Weights of a small GPT-style language model, trained from scratch on English Wikipedia: width 224.
Each number is 500 + 40 x the weight over its row's rms, rounded and kept within 0 to 999. Layers, rows and columns count from 0. Numbers have three digits each. The size before them is the row's rms in percent of the matrix's.

# gate: layer 9 MLP gate, 576x224, rms 0.286, rows 356-430, columns 0-55
# up: layer 9 MLP up, 576x224, rms 0.301, rows 356-430, columns 0-55
# down: layer 9 MLP down (transposed), 576x224, rms 0.281, rows 356-430, columns 0-55
gate356 106:541482565467488512534478570455520501468487571459542491493510460482500481494541519547503520492544515522526484501457492471442416544473481476537562474513537528515556465469
up356 099:524563477555449514443515461562516480496487546590472453539478499572507506517502534425508386527507530457483548539511483485555521542517535566480503538461507506491463475513
down356 100:480539563513475490523463546521551562473527463434560472511498484468465487506466507575481468453481551494521466485547483423453522553492522502504522500448558463489520516515
gate357 101:547523513465478532483411517499508499497503528538529528509541513532467432448477482443490488488532521474499391465485547447384478494402454492509470501524497498464520498460
up357 103:557483560452471495463462561454513534548472479481556417515428486486571507428495537532521492538508502556485455533451513505540488457462457503534493462511487577529522521524
down357 099:514417487512585551381491438475556470498448517498535447507548469501565541456585532496506581457510520491530516468520597472543451515424481478491546501455496561461455506498
gate358 098:469568480480507566559450467517599558505449545601432501475518472528502528487424500556510479491472520510535527579481452464467541462487495464519533515521486470503555447565
up358 087:512454569481530523421506550385459489464521478482543506554503508518451563482443480495437532512538490514487509488492555476499513517449507552540538528503475518488460485451
down358 095:429544537530452484465460508525463564501564499530510553478514512549451517508495501502470519529437490479505542528499467453483472504484465523458478528442498516511557377513
gate359 087:443482431491531462410571472500533492524482523521495473497527491473489504464475501492455553460495527496428565484491510505447522511441493510478451547541550531593528452513
up359 093:454548536478504547447565521517535499484427507547554497485521459497483446505432463495440425550527546547487515427454567484456535498473537499482521521513485498558504466555
down359 097:551469498528529532493536486538461475488443511511504493523495533460546476437533539439501488509491515531508481492462516532484562528501517502506502492527507472487581481503
gate360 106:483539384490492487499430498459488543515406513508527510475528574482455591589508427464544547492504525564493477534517541508469565563479483543527460518451444544445493510483
up360 104:470519562561460527445520450516506494558495524529514519531516408477536498487533440500485510471415520510459525465503606491525505526474538521496486491504564544496511472394
down360 103:492478442545471483524491538470484425498507491412542463487524512468530505482474469443532522527394537526492454480508478536438485494479501525484524539414538479523481484569
gate361 093:466474493487610469478513507503471536518522554527504537475417456455475513559524532531504503487534511510493485553514492530487513475524547478479517449481503454523520446524
up361 094:516421477553526473470531438525542504480530476547495450561478523442530441478490495350532484548446584499504433478479501520466561468498501437552467532515504496516562494564
down361 099:498484521530516533540498540505483585536504501480461470584453488488486469531491563454573455517522506482520536460475512478487496550529454509494465560535449533466486426446
gate362 099:445480539522477490542446525543491452527478466526518497460517510557437465479531538484486517466474506519461436436515499413477509516493465462517541492413609500525429509529
up362 101:465482524487551490478530475579502496503490565555492461534567477549473577435479449572472559451441463495468530514534478520481484521487544545505492487543502504433516505541
down362 101:460444484524491562553544458502471571539389526463505568483519540464510523526534455488533557538507526520446571433558451478518533581453409477501486482548548515546520484481
gate363 103:545532462489419484520463545498500506395480575535431530482524518546480470442485512459563428521472453537565502442538453502452472648518505481497566478458584457525500540513
up363 104:580471407451501507457484493527479488470503476524517513571508434508434522481531550571456509521555462533486520502497520483561501573528479543531528490516595441429459481489
down363 101:555577450497577498416528451552544546439506475550567479518489512450492538529508493453481438516508476417424598556510503411577530483511548561513484534493455497510445494443
gate364 100:466471526557519509539469481507490556503549480445410465534518420479407502492475571509508518494539504537497471519476547542523446492529541529447424469529501464539533512517
up364 098:505496486484545494569520519469456448524486452546552517454509557457556488530535515559531503555526527519476540502578481493472500483464496477500501495465511551527536501511
down364 101:434508534526513575505508454562523504535441485529416518490494522553485509539388556497485509524447399453521441546548508470513506468524511491545503472490556492576486528530
gate365 112:483517533481551523458476474535499547515481474522467509464554500502429490439510499492525539494493472493560404446464448461461477558437540480530477482491515475437497516533
up365 113:523496470481491476484480518513554476553472503504473594454444427514531506504549471501543444435525494484492549449486512498497482497502502539505491560539494571620514488512
down365 099:606522561530569467480530528528560519472544474480504472525491567504498437480466508485578458512557525421503499567587506475474443505487495530381497456520541463462506479493
gate366 100:446486484466408535480505481452472459525490472530470447443530525473463560499539486459501443491578554459530518519549542517521470519507483566467539495423468510519535515444
up366 093:467557475503480490481497519521450545506546487579492554504491443445411492500403519460448527532512470569511502523506604481555533544508455467491542462504461472435487522546
down366 100:505491481502546543483517515509492403504501535493505530627495526489537521496493538499470527483526528544452516442427475521474479509563516479448410513475495507524510464531
gate367 103:520516430563565477573523500534481502522455507529532446486535448537526477515490582518505462435487530471511499590503480516462499501520508543476495550489470493487572518506
up367 099:460465546547533518521454458448505478522467458462557542488524516492555461517542538461483466542510488590481423509400545489498446530510522536500489492430545455421539492468
down367 098:565548440459522493558468501490488496459466527500477506586509540442471542523576537470514509436577528548514399484478594541508514520551438516529490547538513479515485506468
gate368 112:495476511547485472468456479496445493459485549483544535582513465443557546419462525531507442570445487474449612425499564560467411506443464469450457443516478507490509470462
up368 108:433535452475473527537479512510491498509361478478451524510460559484589396535484580492462465557438564519533521500506463499496524490452481479506462558537526511435473516446
down368 104:492581532462552489543544499583457539526512482532493452508512503488455514505482480580492530512482500441525422499503498492512569493506586523423496527484520443517533519477
gate369 107:429480442539524510489493533504451543528526492526496498534484551501472474478498539477508532485463581484488588470510402556491449476499522497548494456504398441511482512545
up369 107:490539558525559537522489514478534541565442526479520515434496434435471476528482412508583488470464542526571478667448510566478489514520514501568455496493518532513489504567
down369 100:459440541532510473535524521558499537557534455535468462411405494454563463543471436497485513553552503474455518500442551490415501502463510507458425482541507551459464485430
gate370 101:568541516461530449448532468519537499495534461499484469511549483487486497500512428471460512503542457498542459515452435486504517464445412483480517539448556479548495508501
up370 097:519581556539505478488534513573505486503572547559511440533504533425465469566480484498461431416574523523534505490502459492480536508496457456404500552489539493550499441488
down370 089:545396549513524537539515538430505515589480505512532545526509457551503502469509489574537494482562515481548473534430478488599529533549449545491433484586457481517461438538
gate371 102:580466511494563477585502531489481561542516506505476534558435534461488512537549513421504473535437529536440513544520558564490487442479509449541510393563483464568423526554
up371 100:433528467549474469559538561460532577546424524408484577520469513493506499535522435411443536560503497507458519431508502446429495471519541415464472493496495491482487574499
down371 100:420536494486530548518477575508451466529514463584497480541480544521506503472502548550562429542534528475547463522578462459428486466506568570517492523527535482489478465523
gate372 098:503529481492509495524502509556491476522439453464492508570432502441432481489499434491423449435512459455504500467506470524429454459452515512489501533469526551471496510506
up372 095:527547485460480429508485451534533570489579542439503570505480502501392515537447499406539505465483509560455479566510519539513471527459605510480527497479531489505518541492
down372 100:506472542440470447492505579468448506498517522455495496517517441561492448510497524484533541522484527439476435497520568497490440545522439526590473542466511533477503415488
gate373 106:417493536501383561528483497482501483501504534475552534492488515495462540558479542521480500483497478564507483507465493559437521524498520475482467476471478423547464514453
up373 104:479463492517516486552491543478511516505493527533491498480492564466502482508517504487549430564561479456485518533500449528469499512515555565522571503488525503491515482562
down373 103:558524514492473524521477563462500499408508524460566520527497456530508532535430526514517477520546398511551505535508426513509525523431463545465402518484607431510519405532
gate374 097:466558467540486494483515508461424501556442499492497549532531528442450553555528521456488483482572522516564469472498488539489455420489497474572453424472420498470514428431
up374 093:529519522497569508523501549484455514533489491511558462536561470526434508390467539495537476515458487452468529467536628566486514556490531497556552505511531442481527499547
down374 094:417446477450462550542476519500486500490578527435461553516577524495518476445531521499575484503523493414523489491540544508536511556503502480524469545534530534501497484507
gate375 093:475560392569478520525500551572486500587514550467483484496469512461464490523463442531431483514458589453490536486515489490481503509485480524517442494526519445567514519450
up375 094:411472515493486501426446433446475541486433438424513509434488490489517546517479431523597468473460551494596499484501536404491526542473500472501579459488512531511485464399
down375 099:552557496478431465553441533521518453468481452493465505450460514493397501525577525529522532463459522541571453439345497517595508508533461471484501496477492416520464510576
gate376 099:478486523517495495482464507496538527516464582455507511436467437487511492532498444459484439535515455447531461529487497507387456486448530506553546457521475549578501543485
up376 101:560489447540442529522508486450556477499447516481427513572510462541507534536554421526463547500505498465438498482487479460578419549464526512574532441466564528582507469476
down376 098:518475545541447463500503466508538519497548500597529557514512503527475496483511489514447526570450495561530592535473490537523514523463464482472486486569502491531461536515
gate377 104:448512492437506438518499600527518506496537521531535481506506508471494513477490421485436489487489431511585492463488467549481467505539492485480457560531484459426562563498
up377 102:504508427509560538470481518521519503519415482513554496539521462530593503482485540538436484426577565477530519503450537507555552507506473436503515488487456485504479507484
down377 098:548544493459519443524477447530546548494513528459504457492564479494422478428505495495491509563490570467467417594525504471566556528464495510518567477499541561577433472531
gate378 090:539440565502521581568485533530535421551519492506511519534495500511510461476557493555473543518502530434473479548569585443481539542522510509604487493548501446465533533459
up378 102:494408579535452463485453409472544488506517487532554516533487478557509572519446488456532504550497502519511482432608504501524475530545539427478560505461522570565537523484
down378 106:514497545510479470458501423488469476462472444520483529508454541448552488537488515418549497528498583541544481387623493536429541539449490431495479536470446484556474570512
gate379 096:500489480432544481586438517506492586518439494498519451580566562473463579491506474483420461535507540490545466542508518568509511568525396510589525540458456494570471490496
up379 092:473484463448451507507413446523547457459537537522500493491444505460445467518492468506511547506473487423534494494465460537474514537462475485487488546412458457480413571485
down379 095:491539572497479545441524560514490442513416464484479529496523494512553530466475526483503434513503493493469522482437522524471602524529474476473547458529584509487509490479
gate380 095:501542451497474482511447460461577482511479525555458456531533525532471447530505474497530467497464554533445552535404469443544471508558514422503434503513567535513499438526
up380 091:573473438463465477507529561456549531496450504466479484527496473469492486500419487507502502533508516601472463547516459470500518457486527488500529509513503510555511462609
down380 097:507541529433538465485538555472527506523565480510438530525482535501403495434464525513466444505502488489406570496454525414451539459512494481504501465462574393525508458559
gate381 098:518486493526499505599463516420473488570526486471493514563590556596531513423431526518519474443499459515572480505490484458522515468479521443516483483524456507468500508534
up381 096:510571481446465514507535490520521491563514480503448556532537510542447525449511511483533479489551527513512483444410410511558528565488444548497405465548498544462506526488
down381 100:478476503500442493504566510526573515484486504466501488492530471505527479490512508549481475497549568486450501428592477560464387473555527442473447545506474557539511451492
gate382 091:447490453521521417474451531494531499505480488503554468585525556454532459457446499508563496472471581506429538525562509536418505483484464525524519532556563441496517455554
up382 094:422449478494524495480474520508422487400518502518531473479561475589480478562457473508516501533502521458534543504501536497455529520529485452492526502520502552473435520489
down382 101:436439561504476499447496471514477507462496415480535476512525451466464510534464485442447477522501536521492462480493520584476540503494445490423485480524493419514534474410
gate383 093:491503472422546531439493512507540499509514434498419540478547483473496513477426495496511500419477443620547486554456518520509433527478506523547498499498524492597490485491
up383 101:498525474539561444462442510505485558522500440498438526529504519549504516528503481466537505525493451432472431451534500425436565490506532550433523479523478468477476425509
down383 102:493552533472519479472448540485515461501492566457564612485501502540485471460504514503521428496492547540528484514519378506566490476521496527395517488554464568566497506423
gate384 084:518513502486524448510463514488541538520537515406476533529515523532514487476476518512559464498454477436503440474545485467495484507524526467517510513527461453553470495439
up384 118:504534621546572437535446521515458518563456492502506536451543545533588493533588487527485524492524484555460559505552552496484490579574473527502499504470549463511519508528
down384 121:440580578485580504552414525542488503526562479503456510507455551505553467524505447509487444506485502498541515509557477492471490586537545472494513484491503444559579506520
gate385 093:471458470442533512551576513508485509453478471552495494480463509545511493506516511556558457460546503470415503483491498458525474518557590543506464450540575448410568579543
up385 093:491515493586487411558570510527492522594529538481507536479501520434501426438485509493472610467498457460507492569551499555487544466497455480439586494517496501535472473454
down385 097:456483446524459559474440460566497465485525503469515503404433471479477496475457514480444566529463498538516507508522562563541543476521538473455554446443537523475576493561
gate386 107:545500532476565490539435489476479516435495489462423458548475540536488489487448507505504453585505514529448516436519430551484498538616442490500482527494440508516547506525
up386 113:479467492536459478509490450470563460521491504490546514481458530490481516517539512520515498481518530457482472498464544484576516533481516479460595469429443412580558498525
down386 105:454537444484556488475527565528510442474503426503455502499551531527520499469538514506481534517518461483587489514528548443494427566530501497475516407514465475492413472469
gate387 095:471563496513529487549499590502512506580491533477486550463453492551514536551490413513473540463462518490469493544519495476495489557531567488507571523471487500480499550553
up387 096:485495557488432521460531519419534558441503455507420535461489515519524430423505463509461467504489507454432457461480479561435532489455510534462512590528531483414415543421
down387 098:515501474467466421456556447573432477525488554561550503539470495483517521532506496441595483492500444487481517441472495472503513503490510481547492562440511556498542510466
gate388 101:502459452522454465555522410487462524520423533387450523538504559555544463500498482480482558524497502408415554444490464454450470540537570478466464546447550489491543468420
up388 104:514495528484452467584535448434518514501510472492478434551550509508500470465474457485484514518494477554493537541502442616488434529486517487474520514522511468478515541508
down388 104:487482450441526498540529577517424422416528485495542469517429456509506520496514537489521561446505442532443493488486523557572570577495457487536469472504496515486522471538
gate389 100:506484511459471498449446495481510506557489564502491425466534469485474466538448590462470516476529382519578551533485596430571534485475505537472499490501468524516478493466
up389 093:480496469526477501551515542547545429495527513499569556514511479409505475491509442480484524515493450528540501536478491487479542517459509538534499548515580454515504524486
down389 100:490505515496536518512465508499482480492534489491471500470492467489526505530473520541467437488519445509508465557578520503476422543423508424479455499360437490472407471548
gate390 095:448440439502545541522524498537482504464519545518522560461465527488472523484502480468527469524557485522533539486454565437535454474467511498488440465535533444474567523505
up390 098:519492496442525495517564476513477448503494526429508502488439494523456572514478527495520453530551499497521525465530538464552486469418556508519469541546482442540523544513
down390 097:467547501473436477486455499506441540456423518566566594449508452480615442525494480488510471510470539519513514486446510495517492483521485503498478488532447541470442473519
gate391 100:526510520556555507513528484517483548568489552469518543553465465478445496461529501511464538542528545474439526562554502529430486467506499485561520568516493479480494560446
up391 093:450468472546473490506534470536509519447511499463460538428517555599486506525406471575490490486531356505506442458473431492554484522505578473466537532496550491470471517538
down391 094:458512476450530565495499497483485408558490505478512531491491568473436532492507561448462460518438479476497534481613472531535553492467524550516461493502573437489455464561
gate392 100:543513477487484497525567443475572445547472453373502529471551491553535488509487483485514504381478500501503531534469529558515535421555522551541432530499531516615575477480
up392 105:442526508569583474492477541460497532583558545542471450503468432514471513508588523434495464469448469496507461479506519492471508535502504489495494405531503521472447464515
down392 107:419496528567515477473501546481571521541540558541526414539469485528485465506557495463474514495435450565492505495535531490451492479496513514511511417481558463478449503545
gate393 106:454515504463477499539497566525531494497478485493487463525528447453464473521492626535484586496496479427518515530526531448502565531536478481426498442504498499470517434399
up393 102:449476553487512510495428466561539510418556481474513437523520514471490510538447562426500491517539522532487491371553497558463533433459497523553525496502531511498507508526
down393 096:455498538479445492521534512483456491440618542520453475538457496500440513544480550511492501534510474589500500478523421531447438494487450506467422464449512441476482449500
gate394 104:514454464513445480501512548467534461481479505493474507527470473486489470498493464509516512453461559462509515473520505515532442499423453527549468510502491477443495429521
up394 106:527519460568451504546527536467465522495542430507493534588505477496524569532477518521505458466435495496536520532472502562535431450496492480532467450520582444515454512486
down394 103:452491488507461465505492485429485514533456419518577412552527419437539467540462455533542445473542560460489484508404446606465527435543472512449450490531531540490550504497
gate395 095:498524531550457490465425491447481534469497500535531474473517536477439527489540551535506473544440463462520533523497538527492544541474528528479505522520545476505500518495
up395 105:460475509398518530516524531541513520479557479455480470540562543525508472521554448449505494568405496534496478479524566556535467462525466467445499593521440446509481539422
down395 105:513488513488555547555452558505567454477533537457427509503523537597551533579539406470468491540483534468528433475545538574467509474576506491491494486521482497601496481464
gate396 098:548507533465527381478472477504467513468503443571489520469496485491416576522488511431457500474460501477445549454537511521576460507487452542467451507454533554461559496509
up396 102:427500560547556499582501530504482532470537499529491437510489531524555524477544484461576546504490505490491471509463459487525570543423563447471518534458522468478554560520
down396 100:501513505495451498578471479500464528483511524500455575507440394561520494537470505570527575500495474483459501414434523485499508513465519582476545457515462445491499518538
gate397 099:547467445440500411493602570472504482568563583534462563531544533579515498435526518544519503496484516421462463541525543529547532460520537535467443523606544543464520530474
up397 101:558549511498516555488457504555537516409524434500505547492467502447479414491498507478491452522517533543508474486529527513508475538496551527531495475495473480544459530470
down397 105:468478447487500419502512543535389501578506492447458531460507524479503477457545449528445541543533486508504517481516552471519404557461494509490516460525504501497473571500
gate398 105:442474538554516589538507536476473536535500559542561465473461521489544492517453535496500497499576488408570526442542483492449462452454509440503475482482544512490460546554
up398 099:467552498476522530525439521542475497512574518486627506473411449463500530504457543547545502416508511499538534549475458458470488560492492484465514481528526581459505551449
down398 099:539466476454469485482518459644460503537542556498472511489476527425530528485516552563504509481522524571466554487468422514475511482568536461377468425562536492454534542476
gate399 099:476480516450518453475551482491521556476554459481539583546415499424503533437527431520505456535505486483451518502500532488493524494505551447502574522456523519501479486475
up399 094:523461527526490477544462459497478559491476555442473556507487463558502504485551560457530539548446502514501448546491528465427574512506553538464564517497521462482501502486
down399 098:541532425462469484544462468563469504456510501514467542482484488572514439432512445510500545514563465457555468513487451552444451426439491489443555460496574486419486528534
gate400 089:439469535492528503489458514460487472504564433453495476473575462445512546514440467525503461482554528512511505444527527492517448431462591494546527452536518530465576524476
up400 104:521502428510487532513525514590427520533522523534505454534543512424575411485488527543547553497487566517452518540479553524505526567487470458491555425489499462480497527550
down400 104:540523473432488546514485475550462510509575543561568444503524540501515466504429568490494540504474592494441552484478539499529529514494468454419555461509468442499502518502
gate401 091:509492545538623474479543524460504537542527523539564435518493432449499509502470481458509503554462473496495535508512528570481481500461514560583460515535543501506571532457
up401 088:440496551541514456561444534457529512529472495439574492499496521455493476504499404524473535523545454527539455535515459488514524462461454576490516520475455490442504525484
down401 098:552525489483495470592500492542485495547416444474498545492524502514464529500507491542525479472580480523527500527575507438470519557409433503500462485501482496478538423451
gate402 092:534512484512435566488532566507568498510454552540436486464474526512492525526452503476500504502455554536462475499476450423519497566447447460506460529426484497556478493480
up402 101:553507468507490503542468449488457480492583477412416427524509485566524478473514492523551555440514515465564425484539568499463515450505553605440452494510505484473505479499
down402 103:556533494565460520539459493531456526550537486480550443433492535503530498566445572486495516477534471443476525434549486492473463505511471514463400535502484464576555468487
gate403 105:501467482546465415503541546453470440468531534563493515445517528535523469507475488554463516576559478513548499412482491500408572522546531528558483492515552514479550518510
up403 105:494558537508533473507473509506396448556530505585486477562510448489483501546479399506548491433458509523593495460521516553491499504513541474500519494508538513478554495410
down403 111:525546462527555459541497577451454471506517424509520520485500494503479478552436425513517525408500533475552534484585509431496449536425476496460473492466473493505499539416
gate404 093:464532525495516493531515507549440493467506480489475481473512498475515545521474526523454511395493487451462471500475488441486537480525446493432518494488536447549477516521
up404 092:537514597496558611513511500500508508481408552520486566466467527560568495491519528521535446526434458502512500481521461512466616457489498487547534537463589495516597465456
down404 099:572548518490518478518539559438476421497459457476519482541493452454424520555450483410541517475563551534475480449542415524534492437530544548488488460509551459472430463460
gate405 097:496605489421520493479500514493455505509479535517532484528517496455480450485514505555503473461490457394469477531448493523455464470510512491551513480540509481492492481519
up405 094:509561447477504509462457512453493511522472505476434498555527509448513513440549509531541475538441507439512450491533452432517471475495535475460511534494483545510583599522
down405 099:431453496515539469570493493537461505503528444520408516481537461473430511502451500505489479568482502484524484510487537549572474545523548441515483493476502457455461568559
gate406 101:468417571521433506469540527522557520483526493504449554427465504481579447534511483502501497538519463546533453509503512465434425520502539559471463474455534501491530565495
up406 101:530479530582515605538510565493563480476529499533500590523539490443472482512479521513502515567450566556459507547468504451527499481468493587491396496471525561483521525520
down406 101:536544521503508594534489509551575517442473459512547552463438466438541506505539461463506513485425492486443492567412535563544475416474498490480509520536506549600451574534
gate407 090:497496511411455510471546491509490458551557525416496513513532513531472534471478533484607500518468442462570522423508504548512469509490570532536492522542428442539471502473
up407 092:558472531515450486463552514454494473517579508508457544459583480553489559467548467383586457461447479530517543441537462511523470462546602543569491485504509539506499523529
down407 089:549418524478528528520461547524527468484545478440535592460462458506522428453534462446549504480482505548437536549391498506467517484545493474537494534507544487517570515496
gate408 099:421519441528441472552489504484531447565542523589480512528509481490517445516496539527478450407493536584411502487556489447480489484545496549458522564443460521399520439491
up408 100:453495363503508476500380549576531484472525527471533463507551401571540489499510434505507500432529524542499506523530553571473555498487490443526547512494503443488503482545
down408 101:422478532449498446490422535522511495457477555512565472483509553537529552489523532513450505468486477488534502471537529485574552579517509459563547382516480491496548503511
gate409 091:504562543527437482460495555502526558449435489496467515533519472548475513483472491467552493468509509482493490553500506514552536563501517573508508389456530421478510527544
up409 093:499504466533524497495531471481503503503503558523505498500431449491499525501534457482465483562514501538510532593446519544489470498507477481478433562500448546491484505442
down409 101:408434446533528577514483459460442484604497517485477510500535500542466552473515427481512512549508496504519496533503476518442409520542553423488440568501533538524562513446
gate410 095:559466480467582418433494524458577562569565520524582495446498546565520512522491485543500486502467436549479547476439569528500424479531526446519493526491498589541531533563
up410 097:488562468526436472515465440511461520566512543511501481539454554481497468489538561540517519457477612520565470404536436559504550497431528524465473506509511510501513469549
down410 097:460513485496474440509484484547468417601496512506501531453504482485451604538447474519534539500470477489515516513497480542534463506497453519463543544440485468529481477553
gate411 099:511514491458483497476501526445557454533483534508552553528476462551533479537533443525487472531481445526534475491493451471467522433495510495487525445478516543474559493468
up411 103:475530465486547545481478545522437509511486488529453486538465460421435560464527481506457492479544462523442465487511525542522511454483485477484447536521504476547428548509
down411 106:474503433510518532440475492499552480486473543519501481539493462495477596496529549500541493529527538576508448458539485500491521455462494462522491586509510613489515504541
gate412 106:455486550499508535546552474504475507478447467535531545492527484543534528469489532440500466553550531532522577486411582525430470494470512514429468567491522493543516471519
up412 098:510565536465492536545513404508464512533470530494509529522480505482509453496496552526466401475522496553491586497496486518507451529548488441542534530558500525521608532525
down412 107:438518455536457548508504402525492540479455493557525426497477465430458475515527539564423497471619463476569500544436413480486449470483478554486488454548477521514542544531
gate413 098:460543434520426495452535490518514516564479452523524528467480513463501552576468556505460511486591479533506484505487460560505463484504509496521482460525498518486490535459
up413 095:524510505432510477503565533511463520516498476522391560523541526523534514549465411487378489483545513539491432482501480556542521425466529447479533521536550520497556532496
down413 101:447553463509525518540483525434484431556445553480540537558521496561464479536493523493464502480480446415537528502451455485545496500447454574474534480385472494460546446545
gate414 111:447479460530500454523376503588562476545473461402475470523499501452535500535430476500477463440480473493469465482516450527466489476462530536556483419525471449531604525488
up414 112:472481570552500458525533530443502499512533612546530493564440468480535494469550466559477517457454521483506542527500560503511422501488460539539407479564535481561478591488
down414 097:530523512519494521515537520485506556536408467542490578542482480510488512473556500468511541528502495454506514544411482544565509467469492450513484453414492506479516482418
gate415 106:503523460492478483408432452454463508426591527470495492579510456522499480502389528503556554479468478458558448560516540488484527459479445461476508504480535435589503552470
up415 106:455522468443535501535459561455428488498461522537431418579550504523541487530447449507531519495573476491501523500488507502489488438492497485519484467503513497496490473483
down415 089:491513450487548526558522538502515519446526486490556456463465505520410564533544492556513518446516500513501550487452494463454431543435508519496537419495520526495466551508
gate416 096:498540553463524510447448570375489518532473506483611453530532523582528501537505461459503496485507492450535525540538523513469462558568476488505476481491463493466492505513
up416 101:498572500565625484487496509544530500510560500493504480472552505496526450482463432505525504535602480499487492495531515582566501498426529529495520545532484567537514545570
down416 097:560497522572486467454465523545524440433497544464469490569545459495523530508533533484472492507550546500503497483454493541512531569529495483530461461538504486488457522507
gate417 100:438510560515517532524482525500540477477488511486521547556542419489493497511501477477481481517541515468491510569481555502459482468462557483514506519503514494521485540440
up417 100:553480472540523561541489468506473514516491455533514483553483491523541523524559459476518519511525522480472464496472560554472437490451490512470477411445499570501512453601
down417 102:525543578505456578467485514475514514512475496542478458546534515500557543555451515550469495458410463490491442493521516537521503537519426516538506450552466542515505554564
gate418 104:507450452511548472482465500510419447475456476474483520466400510467457499510493497480523528512465490482501532489536431424489433564447510463567461459569531555503487415469
up418 102:554484496489524510436510528509470497505499467452497451557513483444502550460553542615467466502510522546508461423473468431484485515379537497566473506518503555529407480463
down418 101:457461524492531495533444499433507504575496479510523553453489481496455527534521459458433549446503559502555537455506505480446550487474473489413494517537502447521547490535
gate419 097:519490462480442568480542491481470502441527471438548486576402511519448486476466581397500496482569455520517488517505520525447466445425526534448501512560518463463427483451
up419 095:505530469469486505418538561490499444440610472526559418445519494525507437464523605572500547574577519461575563527543543428590547539468542538506547514482498454445444512508
down419 097:434544554500529466575483543457499465506528481520545554479476453480573535509465492514522491498541492518526527472515418507498490477516528491511465479527487530525544482579
gate420 092:514469452453525493369553415486459419502435472495411484436438536588470550507547488521549541478499490449503511518500527530555458505516527539466432486560481491515546468417
up420 098:426499468530551450582519526541440481537452552459532514556494454498460535467480590472487475457550549476510475465422462503464488438507514414515542395457528504502527542416
down420 097:481527489513503513492506504544587502454506519513547547450538494452569456504442472527541512499454495405428514524645522442516515462475527464465549526490517547477522493526
gate421 100:574531517556456489514554517482551503531566511460492449491591588531502468491434386421557484488511497484517432567458488468418534479523486563485479475508555518502489486509
up421 095:491505592476507463519451511469578500517533503439580487487563505537471472528502443487475470478534528530486443577466463506419539535515572529546555473520482507484517460466
down421 094:488524566570542447571457428542483535519516525546617485497478501477460434521567494520517468444480517538568501521476513542514472483477553495447513469541508424504485491466
gate422 092:511460465435495503556512496486511554509459595525473525537465513582470514442504440512543475482465486505547500520474507516495503496433542501529460483460485526442515474518
up422 101:527468472560499454443477464463521435524528497469474493516505516409517561514451434443529527489434492501546526502441514515491492405499414560526489484488550522573519510491
down422 100:488444554498505520535463474431519478471512564488552584554579467457548498479457445481484461471427511482522533519489533513508510463422531578489505469477561548564566501523
gate423 110:541505521499458547549437513466527427598426498602455509486423541562578508455507485568536463449491510492474493494593526543474499490572480510513521421518492529482532532542
up423 108:439551492538438510436497523430499557437530380467467515543470445467515489479504480462480469518474527456562464446459507509517567530549418479498539455525520505517532506533
down423 098:567497523438490498476501559530482511451518423466566561466488463492578557485474458477556513398571427509467567509471439505542522465467584454520514508509485512563463523495
gate424 093:528537542465560529509469571558519526483424439457470518559545453517523520480528526433426439527554559439454509544501521502464571485515540494440487398503444541525481506420
up424 089:509523509555430463548459481436463561599495494560432513495498526479453519561488516495510548497432472540536499463512534509483486494500438507568554543443478448475470546552
down424 099:501488532453478468478451555509449507440401528521456502534474496500471505521510531487499502470439536455468427524508529510534548499452489523526489533434509442490573457486
gate425 103:568593467528520525468454515592526442505530488562513513410463544545525454490449542476447484535522411554503481502502528497488413500546538542476531554454529510526499540520
up425 099:533441510475529474457501585460467495503432478476417449491469532432504548476412450514560538521512459511476507563469522518535515615510501452516504577505532484588500463442
down425 088:407482490537477521500538493603433411567472447485521436488550515520487532524461528544508434469519517543501473579631464502400459454499507551536383565493485559450508517442
gate426 101:470490498469530568462559471518487489558507463519475472504503557459529483424499449474519516507427462463568481560539504509492567504486478500537491576497467501489485524498
up426 101:464521512446527532530555425492511493587524542547457523524511546439549560498480465492511502511456477503576528464486486517585543451504451526500522473463506547476456544462
down426 096:535470551529505503489521632520523440527468487482522490505539411500509446542526526532557513480569526513483518482514515562440395463526469566459488462531549522485538486488
gate427 104:498528504485465436495595510526505555569502481503436481494455489509459464499525468479519478447595462436444506425544536507531422544475473481482505504540509523574506508527
up427 103:522524505558501471540462476441474447600537524519499526506504489525500465485465488454489517486464406494441504551463507484394504466566519520509524497563472457503500512516
down427 107:533474430535570508486495543514475572479480507545473492520442470497534452473491491464569538446440469499429547488463482539423546465452415561465549544494447451523511531502
gate428 103:487526514480457507566507508495517537551490501489455482512502478517487512527475457463424552494480505480482492482532491509491503497518562503550570497480527444490415395547
up428 103:485529439489531497483501504450428508520459504481467475448530527496517562488468469545515482474583548485570484489509528529537532485466571509509534489536515521517547456481
down428 113:486509498492529421509538524455451456507455494520487482500479486487498538514522517513483542470527462475566529559448526532566490523469497506527504507491572483528533450447
gate429 103:522445507501478412434510590474504451497537463498493565527506554477479563557500504496533532481491471486526523557502565457522528433537555526500435530454505480498510537421
up429 099:478480531529470397523516484510493505511536440492487565538501490453540454481522449504537515447535493543543539578521498477437478547527601525471468585512464520551561549528
down429 102:442543462521474473506518524482488454508535550520427430546476494585507454489522474504534537486523519496463535457498477450443513429497511494517479516460544407477542548541
gate430 107:572493515519530608488458471532511472508497483489445504491447497519475522537508527454470521510486501495449553583487528531483545482456531553480479453466508485434525500533
up430 104:504432492539499533545536466445554541515510409556572420491419463443529448535484478467440467476445528489514511495498522481501580532529504477453496475493548437581466500579
down430 101:516607539489499513499448467550471504484506413458535489520518440526468480522550497492555448422446507457543531509478402470517544524546481504537441494587477516490451527528